Part of a small language model's weights: capped logits, 11207 steps.
Each number is 500 + 25 x the weight over its row's rms, rounded and kept within 0 to 999. Layers, rows and columns count from 0. Numbers have three digits each. The size before them is the row's rms in percent of the matrix's.

# down: layer 7 MLP down (transposed), 640x128, rms 0.132, rows 433-443, columns 0-127
# up: layer 7 MLP up, 640x128, rms 0.413, rows 434-443, columns 0-127
down433 110:498460511494466523513530486515478491496505517496533484451548484501503471518476501557516525505521497508477519514480482479467489540519514490513471496500527500462471491528549503496495491479531524504475493513471496490518478494503509506525529522489490467508541551497499471477472507495474512445483561498557509513515485502529478499526476497457472492454488480508440476452502500419488501520488
up434 099:482491515477540481472510480476489478474507538492528506485495490475488482504467521476478523489473496518487458507509461516546516523481498532556472450475489501488470491498507531508518511514460518552455523501494511506490579513489508502487491467536522484491543441511488472506500451455518520484482486513511492516510441499528494497489529449472490514504503534526494513521485482499512462530549
down434 101:522477453517464497503500515559500507491505522510502514488489558511463493499495490497470554471496513496493511539497514481462517568498516509465501486502480534526522498490492474512475503455516504485496482558506510489484488492491497478498534522469500505492425512541537493468513525524503525468491496522517554461508555502502524448492546527498510512480493508518495452484547503484483496524469
up435 066:525518510522458482452488517492497526532487503497547503488483483490559516487451499484517477518530523518456523506499534539483482483525514517466495534491475491533506513501476536471490468484477543534480525523507521456572524453521525512511528546516501524518497506505493495463541479528521513544486454508521505506510493541480465485494458478492476528506499512525513520480462532482505522494482
down435 066:527464536487476529497532501518479508536519479481512486505555508478464500488505523458517498496491456489463465491493553495507506540457498466463489499519511499516465495539517498466482494496533511468508480500537467516482475496460503487524490516517509477485465494535512470465456491539489520490479487507487511521471503511512465490495506505474507467537511601494434511489488528519476503496523
up436 083:515510506484501509515504458456510527494502467495512472531505495498465514481559470504519482496486518494452502486520477523499509489486495514511521472476538503482513516550474523479524572502444497468526544488487464503471489521514463480531491480481469510529480480503518485544527480524550538518487506473504496507485531467443512497512483511515447506497527474458506543487486503483559500528507
down436 082:511514498528481532506497508489484492513571541475514510441536514470516485506504452488501499498487519465461518492486499517520530481519525475486476516529443493554516466496464517527480512462532488482517516514520510483498492508531522479449488483455512477493466486492511517453451510442491503470524469517527528514510494466476508484449500506539519497491501509525523430518498498485492490486488
up437 116:471541492519495466514499508463503502485512520515458517475514513493522481545495518486525504518485508488500506520534489514479473497509516510496498502493509522484517497486466500492560489474462478489513527504473493441463536542469501517488425510513512501484499493506441497552483512507506483499502532526511509579478463508477502493462545464480486518537510513514509524558450466453505512496485
down437 119:497481485518509466484532528465485517493471490492526457510520510460487494476500536527488509491513471507507502476520491503486516500497541508453500507462510490471517503548484475506504544517507478491494517490519465444525454476488506464535512466498532507485487526508471529506445484511497486505506518538486558525534522508491553568498492531516493507496543477527530459539488508538543514485454
up438 088:484532477502465518479524477490541498516484458513576482501553521507479480487521478506485521519510523483498504519499497504494519515508485539470540505499481522517521481490525513473524453507492447480495473519543466502543501494520535524476514473486507516489530482534550507492557504470508497520518442526525523454482511528508497483497484508529466505430522507485491474475497500524517501527450
down438 081:479508470467497510551525470459491500513470506478520487489517540559528493497513463533480501554494508502490517496475504541489515497515487511491487461484528535478501494487550502472493492477516530474488459462520508503504495514497480514471537487531485504479515486525506492477531486503479462520510484505466477523516448517565450461474516517479521512475493498517542503421481480539501500531521
up439 097:481519548491534513520519500481485481500470491490502491547486487513530529491466489502532478550511461497517463469537499496504494468508502531544512474491516497519466493499518543490540494522506519478478466512507508522472462501559501497434500475517533514503491462486512522531494460482525507487504508528491515521501499451508450463525522531475529510486467501496479577517485478522475467506542
down439 108:509527514488500532476535541490492527502508492490521491486522482496509499515470547483529504505513472498545498479482459465577477515485474499466556479513520519522516499531497488512462487453523479494525510471532519493479512501500513562495459457492507527508475460530482484484469488470490469521489512569505506488482489483480509487525495555455513486454469474494506522530491504517513531536512
up440 096:474510549528500508527497484474522494491482501509514501493519475531497549493493511508500481473472564486499467514515487523493503498547522503499463474487496489512496489526486504563550486451525534457542516523458491506492515532490488442490538495490485459495460489501474481539522511499500497511500501449532477443516475477490510527525539476499503517488437520476516495478535519517527516534488
down440 101:489436509511500497523492548503513480510519541500523512539551463551526503480460541507486483470550542529506516501505476520472521499494527481520537502487473519488483506483476488494516496509506483504493523476468479506476508510476479464531511524513477503434455427488491467506486465494501451492507486496471491487504484493484513531475546472497488505474459493449526484495536527490497532518487
up441 120:534478496460470482482455463507484485501453511507513494498463509507532507559510482495534456496503501476512519536497486516494539508535512525494482525513506516498445500505512507507527508513470493523460518509507510515492509504486496536501477526477473463532512504464480504481500501485437510476515454540485462543554492441511519481523512528491525511516488513522490477469534567544494504456510
down441 126:500506514494519502502482515481500556467522495508494475480533500471515537460460494500493514555484527498493489499509485496474478475558514494541515513489479495525530525508528527565452497491481453528473488481550523467427465502519524542507472476486497497522514487501520502514443492507524498492510513494462486502497465483539516450528479480510489463515496464512472478535517474494525498527494
up442 088:493476512485506425428463491496541517479511490483537542491522502509552455517512496517505482491515503548476443508537483482499517520501500496532511514493472517504511499500491483486536502466466522470473492505502497547510504545473504500531462539459479480510551482532483530464492512476483486487494525505487521527450494511526532489502500499484493527543542510508508499459513471516488478507466
down442 078:502512465521504510488494505470542491478514447524541543531521510507536489495547533506463487511491512458505499504534481514472519510509512512510502478532485587482471488497468507493510514489509497514479470517482547537540482526514507507521516473529504500504509495590453511474496524491489476499502550487477485489503525482493513517547509496555485506473494482537458527500537504474501476504498
up443 102:515498447490509473478468460483495492514484507535492521537478477503525468465527498518485493499515519499473539457492487484515447492502511523487473506519483477465518480445508531492506504489515475515522467478484532496489503489507562496457502493533514436467484519553478530504455461529520447521507500486482463511509537479514504518502494503507516460488507516533492474469506461455475495452521
down443 108:507509507488507532490514493541512469483519529486509520523479507515529453527488496500501492531499521503465471489514518476559484451493502541468529492545505499499495510468526497478504512486524519497551451478473465500472494522484473451519455468455483526520479523483480454445492512477523510482529535512501505510524451523493546476468490492517562513487476507509520487531539509509492508494452